{
  "head_dim": 32,
  "norm_place": "pre",
  "norm_eps": 1e-05,
  "rope_theta": 10000.0,
  "qk_norm": false,
  "init_std_qkv": 0.0522,
  "init_std_o": 0.0648,
  "init_std_up": 0.0746,
  "beta1": 0.95,
  "lr_head": 0.00531,
  "batch_tokens": 8192,
  "doc_mask": false,
  "max_steps": 13233,
  "dataset": "wikipedia_en"
}
Each number is 500 + 50 x the weight over its row's rms, rounded and kept within 0 to 999. Layers, rows and columns count from 0. Numbers have three digits each. The size before them is the row's rms in percent of the matrix's.

# down: layer 5 MLP down (transposed), 320x160, rms 0.0745, rows 159-187, columns 0-159
# gate: layer 5 MLP gate, 320x160, rms 0.0747, rows 160-187, columns 0-159
# up: layer 5 MLP up, 320x160, rms 0.0744, rows 160-187, columns 0-159
down159 101:458532581479497464521582451514513438442548485575542496498513537429558610551517553505456533557525531499523492572491531554563538425456647461468495534477518471477465550506439429511558500399397447539481536499472496420462434523488495498567465511485469468554476451386461447516457502532639528414570448464511592525488521506496497459540482457481510505474455486494573527458490475603505614529466511529507590596533463518506567509513470563571510539580504512408506431336446459466465467539541498
gate160 100:554515434533589548409543555513535461579569516385503515460441509480564510489585446494451475447553472504535502532515527465479439582508494531533454523597463451536413645484481478518524483572590513524485484566479478411463569530484500434408455440429466516397462421526455498443530493505550454535502554465539518454455457600460499532500577498520489543547469484489481418518449392494497507514601535605426544580554485450486541549621446468536606518503503499571539559524505447518483461470482454
up160 087:556483475452420473550522550490442524369485561548518484480511508540481463558405486470513561495447514475444601546522498466404551540477443445549482495489517496460576381590605512507393569432501504449466473505578530607458444517607501531533509592477483523548560485480474566506432460499506513449467413501482483509459507467536514464537478476487519460516545552529510579428531680386442568499418409469514495418528493498519542446453600527498515455460531454482483501477554581483480500483465541
down160 099:476413494534415484424469595516491569406588607422530529451506465580464526474505472386516545530489505547428537591471534476476453524615457500572429455478434488506554552515564456468481511561526393513453420511450450500546579550485407537404464486401490442478546504497480571516489427527505499496470537472479534431486483474532485477527471529496558533513503572569560517445400569460483571543559456565545534498551503464479541530476464605466518451399581545542581534499520419464503520453502553
gate161 101:552418552520474453520513490582474396515502535468492492455465553422546541447482535473512452551564464485460549454529457468502433531506525499410398500530476488521472533537502566476390506417590584530519480446395527455452543455492476563477540445504493461488537526499549565602452434482594557457548498486453528525454449567474448477429532453526451512469565533416504580488478563528519552462352439596528471591406535487507469566500527549603429498586470515434468597516554530552472538437467490
up161 100:478503419491451534468551597500497522511550471444605515537491410563511488545551503422476475527523454464471507478537582478520500605475471498548503488536515481529466477452515504430449574543556468526631500452520558480450490519470423415571565565463540542483599573545605578483545564551467556458419469486540498472466461504522484497619434502500482499557465503462573486467469415533409424495467529414452549455521534587532472474420554554518458508397552507463406545599418451535515544464456576
down161 100:502474545499526423482517527455533471447466544401484410584528512491475518485546411448521401508498517490455449536487535486472549521508517511418442557562496574433563383479564505509488439465461427576448460567555419456486399533436443407507447523420460536430496494567545507546550504405546492517428462410443452515424520541499583457489504535565528559501461510462503500427516632467500569547463606499530511519483550465464556526438490485613539510554521589590439510507469546576503469479428494
gate162 101:543441478575420491495490437511527490575466463441499534379479504483518539538423375488462526506501509512509469557455528474523475530524524464556536552529543512456408552532530488545526464459524507482508466494565463533435528517428533488608427463478447443599516549397503489458490429474512468425386490557473472453476484593492466438637520450513513470377586541474557523521439451561479470523550561522531385509586568390521513480483466575519527508476513488457403456433539417588459540491516433
up162 099:541524483474549459440501505519570483559553528541492423499435428452524498498502525477586503534465573500587487527542475551489464494469477537547560447497427511563362602427454513487568570498508532561531376479534490544532515462331518497494462560508501483488533542557528534516456451541403451475482583456576478474515578519505469509444558524473374523347518561474494473476528514555515516446482585413498479542522571460541590474543510474551525499559505534532498466528574567422553469487530382
down162 101:464396475469449570481476476580575541517552415452546488547536582427427495520559518492479488449459559486517470549470499476586599556495473607435493449568534555574474520544575521479463500572491469501468477507540608546610546486497431558406441492578428555477418504555573516522444547492546551384430493444553508508517535533527507449550593463501513466481473601485472425537507396412571480424553557524518519533460543564479442533413528553488481503570452504565497519507475499429492499472498459
gate163 102:478535526492599548526458567517450496524412551517540572541420506419517487601484457439477437452495499507466493491523555517523518559562556471565488502494599537547592525495431498405429452502399457520441557467593426450383494540512435566522528526533580457545471510488494488447397578515526534516510466481471513526513538495480559485474548468536569466442457512515485553581527450558494604473488442512455629463568458631477419435479495443511472519472503450497431464524605483476578449463579542
up163 097:552467507495412444467554520601591598555437506496476472520560488604462425559437513421485544477466418560424430540443534488533476534529524529506520509475559535485506524489548585616519492505496496614531538520548536440490512423501466489502517559444490505531427502559555480455459553503406486510431456437583438528527562578469494556467508458518548558584548501466497586448544471519425499459525561428523533509506479563414416473520465441569506465500569496427553373438446426495399543450475513
down163 097:475553391494508522424461456512499505513540478507458518469501542542549566468540531516485451501447520534514517522557502412474550483397470550511564558521479401527501478429484487467479493467485525437488460467471514505531512596471532445489439551527535589484505400474541532498452489383525524433567561529559569507466533422599474408475406411571499483437443414503475516544500448560459437486430572526385532441566572479496504560536553549435453521464528473557461479482448597486603324507503471
gate164 103:480497515461623558429541568561493510434471464524568502506420529448483390502489478517481461527543562499587456525442516538510514523495489600442482530543407495452528510488564469522481507475559458624428460435492514443549494467536380462458585488439510471475578573496573543439526480444525478411536540509546554494464484516510438522549499484439604546521523441443528542460557501550466529435510413502516520522421474491557456543557589547461542551505628473514485591455485501595484578544496640
up164 109:479606498471519471596515468515474486449487583527558512478463469516467527489444464409509415578610567501501479484472525578454471574482475489555495495575426520514461594477545478435527446427496433599464532471564604500470493612476467520469454464504453371480482526513462584480514551503464424474519588455497451451568462462626496527531523578448553452456499376505504574447556499578611490469447425534541441512459599525533516482449522539504473590535540550471516508465429513489495489493443475
down164 107:610413471543488603492611536577485394463449508522503579514402561464511443338495551477504443598537503537455463449427395534457542471535513467452548556543462579449527507530531497512510448479498457554486528485480564521467531473482455512516456408460506490463515488450516541434484533390569534482419559489511538477419491519505517534494473503509586416562478437468455500556512531495543447534481518473516446575489487448579498572481563612442493441568495552478584482571549422503470587447480484
gate165 099:513546538581451487538550510541495496495564522578534454441441453378495435566521547584543485584499488562519442492598471528402552478555593468467446443533468455451585549439446511492434400496532480431529525559492553522408537510492518557504552590482561454525461428460498508486518520465567442534487492420512413427445562591376533622469472480455509411509435459502448481485514463513514518541463428483483508532442504476441429448504442555468501505470484597427513516533464511454409565431470490
up165 101:538397525544521443431457507467557416582387488447566563476527511488547521538528529481476585478433528482528449442435508436523450492454387539504502437464500426524489473486528453502392529525571545533381466498527466511501477511384534423472519482439505529547427425516532540500451461545489484485484530500568490590542556430585465399572511530456525555420524503441521508528487541524513473493581540480491539494461495537553504478447555598482587560439398380539455456363453545519483530531496513
down165 103:569528412473530530415567490460485438534508545538521484529486489418432523408491442498494509454443521486595486578530555427435471486537472475606454430509584579475434429427436431550505428456459490430508452451447507522520494485458445476576544522583473470476415528503557414467468563511554481457472439499481560654537562549492622505537497592467503546505511524553455556524562532443540409509482445485520550444448483552539419475442557435441480435505530435414524489550501527529437492562528492
gate166 098:462571516492480444541520410480449519435484463433532454547450522469555545580566551450520567498512406494486524466556516513487508528479555528457515498587432559410535479474483613547562435611462410538445523481473508451495471520553446570458458448406384544485413558551391533420472432445499441503492459510562584525518485529480483577462558427540421536438457524544489445531589443428554580553515475511509531513439562529463566526469466474606547464468525455493548463448508466495408435490455499
up166 096:506552546466527444416574357437492559504495597549395452457393455495448455582497545495457441509587546403577469588496460516582423559474538466553638462511481489486588495580473475444566505521494419435515528473476491539389458528486532538417443457554512556522595508522516526514471527396482478495493524569530466462513496432584450538556538485489497440496450463538442421549545437510548443463491472446519407527528477549470542540454479497490495528530490525565484542494578543443554522522534513
down166 098:531461482492519528443512475463587520527459437493522518516551505525538418554552533531518419548543527531540416493495482480623473564483497577544493488477455419499505506603462419613583468457509414486432419506456447496525395442582496517589459538499451408427469544518420549454517557464506442508463487514476550512489470523579506554451527532464552480499460554477520434550491471509459642458503540427437434387490546522525424491568489550495454600507481442499576515558565459509407478607553506
gate167 102:588407535490579464446528570494492517544486534531547535495499379518573513524499496490484436514501563465538513489441440537576470466467515512541580454442505498604555567443541531431529488483539494602473502552479508496492355513442408510505504559576527521540637435569489535478458580526474510536420561518465508476436483507505463502503565543555390553546530588578481553554453524520594531427495478509455577543560514473559522477563540567502503555568498531536440443563535501513632472494522404
up167 096:503484425554512478542593499570464470434468516458443540588498591475452447572560408443434473592555480445474554433566520507452548502484565498525532470444484524483493481492486548581533555433462497551523482493449493494425626484547521471558468509614418483512467487566462474476488476482555424435525451397504519478386497436473471519413522470500466558455477558406604551467571502408544509502486489612528515418434523495567483527400462533523517492517544449499453430488438566508568554490460423
down167 094:525490454411525446484436524478500506381544541484619460459532410444526486442572463479526473475441498526589465518508438511513418557495378383561502464569497480464445449584539572598449434592535435468454541497521516444499483519518542438464518587501503515444558497494373481465539472522515446501447518607501516502545470499495485425570556572412528397472495545480555500531565559523551462496479459552509578521536446499494480585437505482458555507423435435537558534508509444475529462421550442
gate168 100:464520537458490524448548498642513442488499437446488533465504523495519547634473557575496532514519510471441426479547487512508506495517468523436508410465454454496475593557501519447581536578495517535543490559458566540494532551539478503457473561510465474467460533421488538587455410443537508447572549530470509581493504475475598562425435506462467554527546479532432425554620477505498478430546585561532568608529482398500570550502461590480583409585446455492512471540526522584511521616501475
up168 101:545544547550488464427576536457522522502545589441438522505577505530532474495581640467487438537507524576457496404458510490468579498413566515558567528468493455520539551494530446464436560456534334431433470554566545496523454517501547464567544474524416528548474530529553462466484513531477537429541543520489448518534511524540552452368472517449446475529509576457484538466545492514520585551508447458449456518531434496543562501432577522550539356534570467524569489536534461505427410574463518
down168 100:513481441466588530515500483492486515496531508528467475519499485494459615549474456596556517475591511577504480461570553556444476555479592453605487513473408505560488546469426527396510465470524478466447410497578487424542514492430435494491514521455435569498486442722529506564494518507459502453552514550501533522493443538470561438485527520423531484478459445564501520622502538527592540500432617451501442534452461500469456494441546509545470564477540502526553488444458530457526469473612409
gate169 098:525508503448567495423477563536428504520513529554581465474532487461527474616554535459475506494546470441575527577457485541445543566547561453483511540511530372415512525509563456495574520460433462516426457532538557502405551431462449465482490538519455477470585441609371485540513470543444471461489525505489471523560487405507461504517486395521442472518530474477445514509490546461473400547592480514547581511487546542537429439500516490499538463561468555533515358387469401497460465511550614
up169 100:480520524362536383488447507477481582471502526379508501507469446470491432530516485513460483439550398502576504563587396506482484421454449441480516575439571484566552486549505393452514395480526580498369481543566473446549493405437516478483584545468530539504499525513445611475481464516456476467459547550450565517543423410486432474520454551430470453492555489523372536456504468452511496560501546454517464482520519489581492503490517549529495478494523549513538525503523426545532404487560577
down169 098:574567539531495507595568481473524460493482488511462475594497624466501479455364508515527468463445549528392500437435526489450542509403397447498463479378534484528585497505515442458522426533570552455467448502547458519466428500457504605428507524505535522558401472425538482469476490516517495557481536534557437492501523602501522496562537521438435516461485452516500516530488444481412496488383542526538508424596475410539533570418548559479496611469549459514481428467586486555521515554470480
gate170 097:561448600560480410450420415569446498530500500532449557523481515369526537492434448642465463547481596496421491605482580465536580442542572571513452500497468569569523543491476521545509479470540538484443490463480440556467529478526565477527425544555520505541530465466488425430473591491523510579595544487472413585522507562560450517598578507440527484469519499510537473493525575459443526489527550448515471475439513512458505402491411510504493547480459541447575598453460530549490541548443520
up170 095:415548516431448462612426544498584391429542523546531525423477500496463503582547533520493461493487569500539580484555456506554513459492448557502477527614477539523480499554447500436496510579553420544471514415487510502563588590382539497555529483506524449434460491537484475506518572578451480519539561521489430538513501516624486580568472484472550516490401484462423571464570564531520439511513507534577569511486452507473436467427512517466527556561646538388523551513486476493486511535498424
down170 096:530522556504545520493460455599547454464576511539494493442539448487559435556518462457626458459520530453418560466420527458526425543478495451516459521546609472551579551503535463565508502534611570442401543371503535514547466548485533493557640482495472519560522565554490518504504444576486462453518584500466570460464505495446511464508645516484479498458511495493640482500459469534418398465546469468542477432460540608521440526505472495528498501499469488533508423516444551513488569490505407
gate171 104:421497474522457476427442532543578375491409462520563542596551453514486383535461489507518509491512406514531453512482596504475469519481398482544521521463447516459563418427460437455530422468525543473518525407488518567455533448437502532456579473559380504529511616437559436521555531536551522506560476463542524512418397509448484496508506469593583569514489453579441542542414559549434562541448508499518502486491574468485473450521445548437545515545477441480520475552543479466492467613499539
up171 105:564480500551468563446433569484573544528474522457559528571552433546384402566488414377547501444566412472429467473520437597497504520507534372521479542461562436470449496439385473454501516438517491496513533496419494514530450514490388452504584538550507494444515543403570450486502581452541511447509466545539542524552459485463490592458420491483456482471511528511440526493570481477485552481504515533523517501485541533486552485481545513611453455522548469411439441519461551417547390462502433
down171 101:468585453482485443425467418513549545551490531454469501553545504468452547459570586459532479598485502511474447625452509451571502577526463448530579544600508491462498554545460541479521436535455462432498543501413435422444560558502433520546459518513546568479482455556467370426514424495466436551454448542504519455491528619456531509414555449469485499520458486459536477604474481465443429562579450514564523500489463553446437522509406583471485522452485604495514492512477535429465577556563457
gate172 086:473493497477489543513543566527427459497544481528494483505458387469510401528459417479478496429563470573513528474535512591450507436542497439567476481594522447526441591433494490536515510452598475457487520570610562612540511570473460585499404519507520496560533461569493377572562494497435487470510530439564493530467509496358448564601527424489543508534476482523531489547553413472505516499502501462493553532571370468532504469531554472570523574509530576492588519549468478581513520570506552
up172 097:472547444469399526453545525502378495504440427569546471459592449600462511509510564470539453436465423497519485472463468470530485549523540466626572391488503551540530495536545431484453420490517551510540565554547420525469511531450520566541573441463434481553458529551498506528546529431482549471522588392470469556507539557495391511534565488490513534466495538567435517477572486451473459533497473379553458468504544398460427484452532563499576503525515494496558431535519505534497596432391434
down172 107:497478340519500450463472528452253515437466452512509503467499500527511487608459527581499504498460495549564511476481434491543545526522480458597466439507491511505520445513507421541540367517532482550439566469535526465556532530459498518562534496565441430504491476565499473538464546472514516498614569448500540473602466464452443539469507506467459513431537534533470452544541501449620512511557444465483514492558541555506497504419590494556483536555478482480556447569411541517493599539447465
gate173 105:486427569550468549430433468532483515469546573509463558563551495481460416443467557512592548492501506408473524532562549564504564526461430492508508410482489510427448451413512535582592488508500526515406610452574483619575560517523471512476461435574567509499438482429468430512457530411501462529404494442628586513515523505456539503455518454375430519476534424496433520521512462563439464538504517557472585500513556445454441574578487546456514481484518528573529550499526496484497509543558535
up173 101:526519498524520429535457552559425531437485498463502550455499419515483595494479543486414447477564508566398555529495530560468501528497432453451445478519456550488579496567482453480378554513421465503481638471468473570516539463464595511572540550457602530481449566529531464488529455487508433521504499517503550533507451583493469491536450575397648483443465493505573474442596469542474451494517462585521564487418527490512472501389508409478501451496580525515543476505491574462452545512416398
down173 099:486530471491549508452524470466547442524449439460456408509492531485465431453547460531515534463514475593539489455478456429599496460507532512496551540485566556586541533500496520472525531490509444422496462446404405481465433564535471462491479513470404452526507483528587521468515511529586453396420527450527430456561540443522513513528602534622414454511449520495529519575444485496561524469520517431387444518480439572496549452632573565468504549475450540478450471679458490501535438515556530
gate174 103:431456528563538453507563508530429523571483625490529507477514553494494519542497488458438571522551556494451399571511501522461521550443375424540422435514420431384533517447572479496459492451514500468503531431523512532385431528437532545486446525492541459527496505450350467529513570516473513505433453453601507491476467536432506478551523446470457480527503568499480441437467500484457581480539497464465511537476562473479614410541501590502455435474485441528529415391469476471439523559598439
up174 101:465483498463511505497471389527458562537477523545506476534492641511453521497482502454492504548505458437466506534485521494519454350505523494565487575578424546556562480579422608454363531492581462453496502517514559509454558422496581538430447438478580351519551558538478498553508528522574530485458464475551510523460487457513511511537529533538501426397488526495432469405428450512422468541519578551474420550485478418477561460469565478427483508483478379466471475533445532497490506419519462
down174 105:454417593486469384494586435534505554575437475539526522476463546485522481580369520477361493433560474505439502485482462545519510442527529543547433478472541560434571523469514597617555439491435527500533503497539388570427497478528591481542442547529503501532484543571557542590486466513504387526495494520457452617512557535422535418526514453424459513485521532540480509475508545497571512556470505583442500496554508425498545482451544535467501447536476521458499450472466528641473441493495483
gate175 098:543564508506522385542466426485516605516595510562425521456604459468405568479452457498483521517497499464486456509443528573533618464534465541534559509666453526414519548506557433484512488461513499472557470492419555445488475438466527497542491589527413477425440478492492443507544518505489491469577484502522548589521533583514510524493443523512561461542411500501473509578498430400568491464520475441453471510412526498482459389469460531524465512509380553520637460442508528529438464483471480
up175 095:516511469514494463489490500513526561489485546614500495514530563504482422502437510481500498535485411438507405540609492492501503528384547498492468499517543459450477545413525510421548393501431510446516443526543479515435393480509548477573509582565458474456533489522551446496428507533492537475471520442548575459468484536449502407404548529427358583468408551493423598477439464410509541452524565432517447446483462577417558393507457531455529562471486588454425530512495577496503531520537456
down175 095:419538496540534490546572491490512580507531552505504431416431499464472545470453491555459481454553473504461478473530402384583452519462489521496502561485549484414509496496583464502517478378456531474526455521419502566521464506505451606396516527525473579517562447448485641535483466502495466523543554462474398539457476443570474473486546506498476688517477501478530451483485548505558488513509571470463482500491419508556521448411506537468472480479557511460327530487466404516438591499535465
gate176 104:594514483534447524479559533492551517454436433486526458544531513537579491555569469551482549542569506483448515543473448468573476494529510468486515464536464554641548571438566535441474513501420540488492490556532417549518541455471506482507558474564443501495421500420550481491470499512504601514448462506466414435437522518584479540563451547545406428473432469489495466479486467553484578545473408513584461452566595484507510486464505516457562394586544586598413561545564486511588531477635464
up176 103:602392505449511523539492539472523504538496538476568482534489515444401445467553565545450407394523604564470511448436529440476538497526573481571521469497542526497581434530521516554578470398476594413527549480521457461458429544499489524476556436413514475478444485520476530425586502424413485529513457496540564536434497392487468526487507419449558551500501474460511447489489541497590402457569452433536561455550533523505519503459495538554545578475437435461440422472530464621443499537497452
down176 100:419512482522443475489439584518480506544459477416520539471436559516435462461539507533521487542557504487494523440481587598518417574458498542499540431472442453453524504505449449536541455481463455584433352553452537555475419474473472430574417435493434555469621513451588479517438638508503542588418460536477470443522489486528485543426528436481489487506530464531462486442418521501424621499474479559470473556451464403506456464493496553439537467500486504484586498596556469556573539495476490
gate177 104:542530548509507462515468485526542445504499496527489512537471545427563547535526492520469459469441508565490472463468493462560539456447564524526589478588512463558566628453417599483517475574541509469490517538539460452558522430488478580451611486533438552481464559523516472491556547389486470453550538527430448501506425442532554503509516485489510545514626489485491480505558580363502492447534568480521434452458505520557496485458412432537536474487563442460442507526609616547506455541317530
up177 117:518511403439468419527473445495475527547435383573447522551499521487463485590524529516556492513452468489493545511465453478576478562524424484450407548517523422494482555526476432566445532466522497545463519484476478454483479529499378547488535521534579488394507611486506607524465517527428476452453472533379473597513535534550474556444534490477502477510510464429503536486612436505540456434544497487512540498499391569555384377478521562457518490592499459515566520437515574613545476501447530
down177 105:504505496510566461505414500515527555523485420507537373497408508468574435433509518514548523458481527442464459530544473520570628511557548480486557472456471445403504545525430524442499538587509507544485554491491537480547496481500548522477490543499567453589429479516476480385522580381513506480533514571533534537476526417486491545519452458585440499358537424547532461565507498521390495489504556497518427578444456513543559514518472543546469575580480472579477610489404419577473502489581460
gate178 097:583487499437544444501586515521676507583574569414487434547506466520444557483509446476531515571440538468551440500465458474469566518482614542431543600497503496396547480438457541492438399449543522570459454528489511545493488488497525557484488438431400518444584491527478486515514523512575543424529555633439529509544474448520491424446533546476584504562409443515550497441509489463443421548503456517478499441438495517460452508519457551477526478507501449392452449482525456433482424474498492
up178 093:431531469414447501450500484429592581389477544526524537503471588475550550483518417562452487544442527539461552527561462592494472498536491491616450448534510520485526476464486497459480591416372440452459569512410528530469397546494506550406498477526569522462417441532579575514422500515451454485500444487607511530541508602424425532496473455518513395393513472514455498573573441490479477564484550460490503477541469475519506470462584531535499559536432547456489476500417550507523553512533448
down178 097:591542481633504517557458567448390434532469458519475493490486563427490441493556521449447478472618527530543454533512559436469487519402454460506463645461507493543423557590549465558469430463423533463521494568499437505555550538504455512609506508551466589470529536488504530599444556477565478502508539434498492513526466535444476461516400508481484467445545476485450517519513590489518516534463505495485426509574547558532524501456401404482502487473562467548417524527586564611505598460500513
gate179 102:576504422478515552510469549542522521469498452614447537529467554545465482431482495427488480529508567430509462434434540404635581535474484410479439484502494471348490492513538526573540491420557450497578496490515410531484463481518454464438505486402493510505420492488420479507417496473493485518571561499449418572499386505497504374494459452503524492492500598408416461578565414462535426490523539529525481509518517568516533469563454590512495464451416488453508516526464491549588550519496460
up179 098:442586487523422482516416477520543502478481469478589497484604510461568503373534539481495433405492510541520427479433553514532587521452480544393426468546586476392466473496409407510548491509512456480476441543513480553524514508543383524435527532519439543400508529477489488419459474452520480535564434481431427444525492530505447422549557549420551494527523507588495514495417475451595601484464495555485481403506463459514544450518430471435526520452467518484593545511507484537392450542520462
down179 099:359520569498563524509567533490520524440499522445554448463473484514606493468525393425471599551563560548491486497555421440538503587538566550525567478542565488458510595471574508515458522510535518409578508569550475497464591454482502407442437516501492453456502455601588450495447501586412472504464446458557539493499588529576483447519517496503494573513516444456521465528514474584591409492474435394473547543461463584540482559483468461530494471444489492517563467545489465543495411441539472
gate180 098:490557359563481546439379522467578460462457493496504465499532493583496491527522487529467462510549529548486534493526555533502471467563592490545501529452560407499532578455598478461533414451461495468483618545483588538561396513555494511580497490442482399446511584507437497496478583422473524414475526555452461548473463477479589456502574423489488416530491519498575510592555493499408491540511409501559453503502513600492491543442591463509566562469514437506460543597461527484570495485505445
up180 094:544448340478549540479560452527530490437477468525472423516482486458449468492485470522427582504467504512487502571482537410452483420532476481573500546540521450508422569438491415436596459452535541483551579474435466521493511459514499615586512539412488492445535466471464465442462516430515512446481412437528440512487499564505502568491574600539451542476465454529520498500556493468477464534485513528551523486558571553476423582371557442496521490532561488508482614535508350456587559511533573
down180 093:527459335440525507498530497526524541521473454470471538448556513437476568541465532554580464441508522490454429561513611411475493532456548426505474538478544454460515506530442452474390542582504530333461445479558502608484551577454523583496501503543558524484567534451528551461500480457471455511544491520494519501513519498448412482426560498425501529475513557466472498521486524497538458452594522537497541453522503420566526413532497530457504516481553418477573432531515506286495556492487497
gate181 097:430480480552494430543521470446496392511597573500421544504507512514537516486538429522557478477583508588450509535485467476463455509543534481353504478475518438530419497439529616501535519446404517509541455601506475436418538488542442419497487385525505499539516515496515494498484585485456547549484535517513522504450516599616496555484542552541496485556381569438623545467454455591404472556479426476567531469567509520589489476416460439486435501433500515472558513488503462493447444521483475
up181 101:557485468432577522473602452564484537492551554484554475464505579505546531506492483485371487525427446519460539447477498443469555480446476486565436513459517527494516563440426463578539452551431445531484511442507432433566438476502573529496589453529436490477574610448437486500501510416503456582463481480550565496499560542486484413478618509573554447470457406451410431514417563534511561465558537450551515501572444504481465581624467492510488517519470545460550472478517567557612561468511506
down181 100:525555491511490620504462485502405418467478501499518508482483480466506435494525422604561479427397500574506630519524505492534660494378478483501514541534476572514486540526558567519513485446478566612484480479406503501485477573436479442461460509488493524443534598530438497543462546531477448519431497540508503499526511578449525545526538517429574403458425504438474539374487545546515531526479557512418475577544476449528473489534532572525476487486498344444478435513549512517477584501461534
gate182 097:397519489490561555479499454521435459586508510401577601467505524463582535569556549529608477548490532559450491539337401556528440515512515527473538523583562518459506567547372465493476568415522568516548476503471536501423508431456554605517456520509543438525590453535538544516453524542503536533494503526506413458501459523493555422459569520477463497491467533470524444494548499484522487575599465398511519506473547531593493523501530478429522504527402475469434523471468475566465517493375481
up182 096:456464461482585549389512388437484496476528470484528414526433518501512527470472560464486468468517546451502520510545547538508533493580465581525536605550409480532448519509482440588530537521545487437581571511505478558579571581461517604428523590482457496494569501468504476510461439447518519463516431558511545490542486479443465551395541428534557529430430427403579467529554489582519500428542480458495487479528467548517487624495540504565390506500543560460481602569468541466444506473431412
down182 102:519528555488415478477524551492556471456470508498567512501514526606453537375514500434534544614450576592523574524474531519428471530476574418503388507454525553556514524453552530574517423503540450594457476536553484567448482448552556567429518460538473552536490566393411466495572432442462542538431451449531555503420434530497445481555554543461509497463506477496457525426451555575449500529440540599560574495501454464418570568541407507465480427522555478511541526477456479532531459499509445
gate183 095:515526485481543464568461410447538502482443465555436533406490476559446502482457366476448516445505589461445496487472476439535497429468439453469411465495503534500474484350541508450601566467555412484464500499501512514521477425472389542515471468527401587508538511496529428486511480552470457538507498584586469528498530604606487446504460501409523486511439558508523540437451465467551465465483508474385496510551534516539499527463492445568503390431550567519566534517532542523464494429365447
up183 100:514483472556553543510536444523496543507427543463500446468530441469506571514555551487511428539473523553536357515437554580505496552488528505530562496595485491426451476592563443490569474558437528554540481560503476502456427545556502410556463496443466560521547528515487472419448364564463522414433524484387594473483509488494454444425509485472582520431539580549516469593488474483499532509529474495418453513497611447423560432494523471468609549519519549541475548540459451569546591509571481
down183 097:501552508537576531505469443520559512509436473541437588506533461422527508509445471507500474485517435532529504463475462475523454564602583553518432385550542497476559493538383460504479516500496413483503488477491580564549493469457526507449483409458371553460505526408465534531522409476465545593405483418445481578561502520635446583568477494470537546439601578516401481527446514404507522488458457502471539552440474509514400514513551537560491477558478419516491506483448533465507440583509564
gate184 101:516494568555441472594397492462455402468481453530583392437495528546503433475477487474603545536496506467555524449478524501487471458459463496542466577470448512459475549619527546382429464554606577507541531542479459531548462556475452503426481579451515458494489420454448540528420473481459507484475519517508574448494400534460515531522485551390513559496473568431538575496536535454488527616491521469352484430515397592511532520516490545553476485471483477517491531515615472518467553513462544
up184 101:491530522483456461462516488536509526496447486456636470557426506454451460458489554498516535465590533536470461413497480495469453496526564460463567587548490412510452601471416542529399508552381518522515577459470465504542470509491521564514492479439521587409547479556546485480477518451622540508506475475486501515531445457501414418471475486464560446546605472481648514529477533604470418471450493476570505517548543584485540468456573499491569452531583475551507509510561597522509430484446618
down184 100:534469498510395448457505428538387487532532528459456466401497576524455487543571450427562531463500479562445502473472573456507506495498526417432467439526544519484522429453404527539450596650540487474595517527571574540569554516582579483499526519454533564540532443491469523464486487535455511543528489532540500506520554565434446420470485489512517479486507430409584546514578496548483445434520576433394529486465493400481481593479523417495505473505444480505466546502437476420482625453545453
gate185 099:444548521513514608456459359516505459493527451454619438469514504403543432489478474581531535497577557518475453507545563443443527394548515535509532455536537488503568563380516529530465505444452549426519562586481529536481506490505401429530396514513433443553593512554524485493515578501473529501486447520495538480427494589518416591472549505578438571562462443481510415461429469453463524481482434540512548633495546549478501537597511519545456515490491472564471512531483511532484462428458558
up185 099:512575456537400426479424475361526547479493525501500531491465497428569530585544458493478457553533491437481487490423521472489479440483510652559523486494464487579472520462468479565498505477568531558548437536495396515466525574468505502538437499458497450491378473438436469504479482425470471554579435625467454503505506607506526486537581499417431479531422533568440507407519537560403578529480502491459518496480525504434501532471576512571495438516438606466516431473497526421504557464556558
down185 103:486458416530459486564463427412445482480471488537440473558522480513541559512556497494436523393491409429488533539513492554522542522477603533575449497479474524572470575496532513601484443448550511530522502596362465511458552510502440548502428506451438475475376439466379443533485517471497436508578444462545366506435451546506518479438561547477556524433547413586431481426498568576518438546496500407470465485487513524525528513522397515526426555455525520529487489500497474516531454556573533
gate186 100:505454582465525501518567481545417480527547464542479541544468474524519502523484456443556554465386490488514488468537469469379534417542525402493404509573529389485431477578482566435574489482488511483439540515567552523459514590501488530499409497535466523560471467499349555507527483549436552464540499545477525516525439574393455587506528549485518481510568485588557488482477513580501532586510465460448500559460387480497412573524460519492528499577402493632514530540490549580539444461516491
up186 102:419440509509488533552491479472520559453435417492575490528496454419528509573443501450445478555498542520496439603526448504513487526524516542567508562468514532461506520507476584417428431469419464523533612440462567523530594583471548468471544465469498426471398498557539534443506580394543488596458604602539503559551481456573490493497529442496520415494453454512492521425469459466472475484535430533474530554490507589473568523423502464434413510570480400546550439469568489489543595484559556
down186 104:463456510574493545593472494513564484485409499544563523454504494512503582391483528513474475495549488600623461487491545432499440528518498509521405507481458631454484503440626477536530493500463482477497521542498522530583583460499529385419573472486544473531540503380441452541530514610485525503556442639484481489525529467524461612512561510490502508493429586481551468502432596538468545481546598372498422553487511517443528533502561484469597507452513522496502513502535536470446527512546503
gate187 100:487461476461455542409577492536460563446535439525504460423541464477483538520488490495457433509494520520502476532524506557542586499496578520522448523607469560589615507527531524524474478463493446527505453503465452578406589531448442574513532497500491547509514546416500522594482552492542483457546461487549455503520481487546540600601530453571507494460421375448479505445496460641482512420471500407512471578495499476623508487635468511579511526544500489654493435438572512537519530514489481
up187 092:360441500540513517541597550462446507475506474428558451473490470443464517524416461547506428433584461455563495490560490543580586572465508582444490519522522517521495467496513385542519548451584511501512564483433565491536545521509573499506549592483502448549414488469525527441573570577563453501594551606489478529427577521489448490463540511453506439475436505449468522404542441587454562568465544521545448524577441443542471470435567560478502559487477567494572459585529527423481457480494537
down187 098:574463426566435458464512448514523622450491414452474515578554464566473523427464577472472484444435538471462564418447552494480548548493461494559611570503503499514584440531450442496531451546453499530433546442461475480522545478634546492511546539514550451481470564332562506469467592510462474520448396571537473490413526468517470568471383486494508513594515475488448507584493557467435508507470466474479486474565478440513456449509487469550498516508479584495514531529428539434547413492441559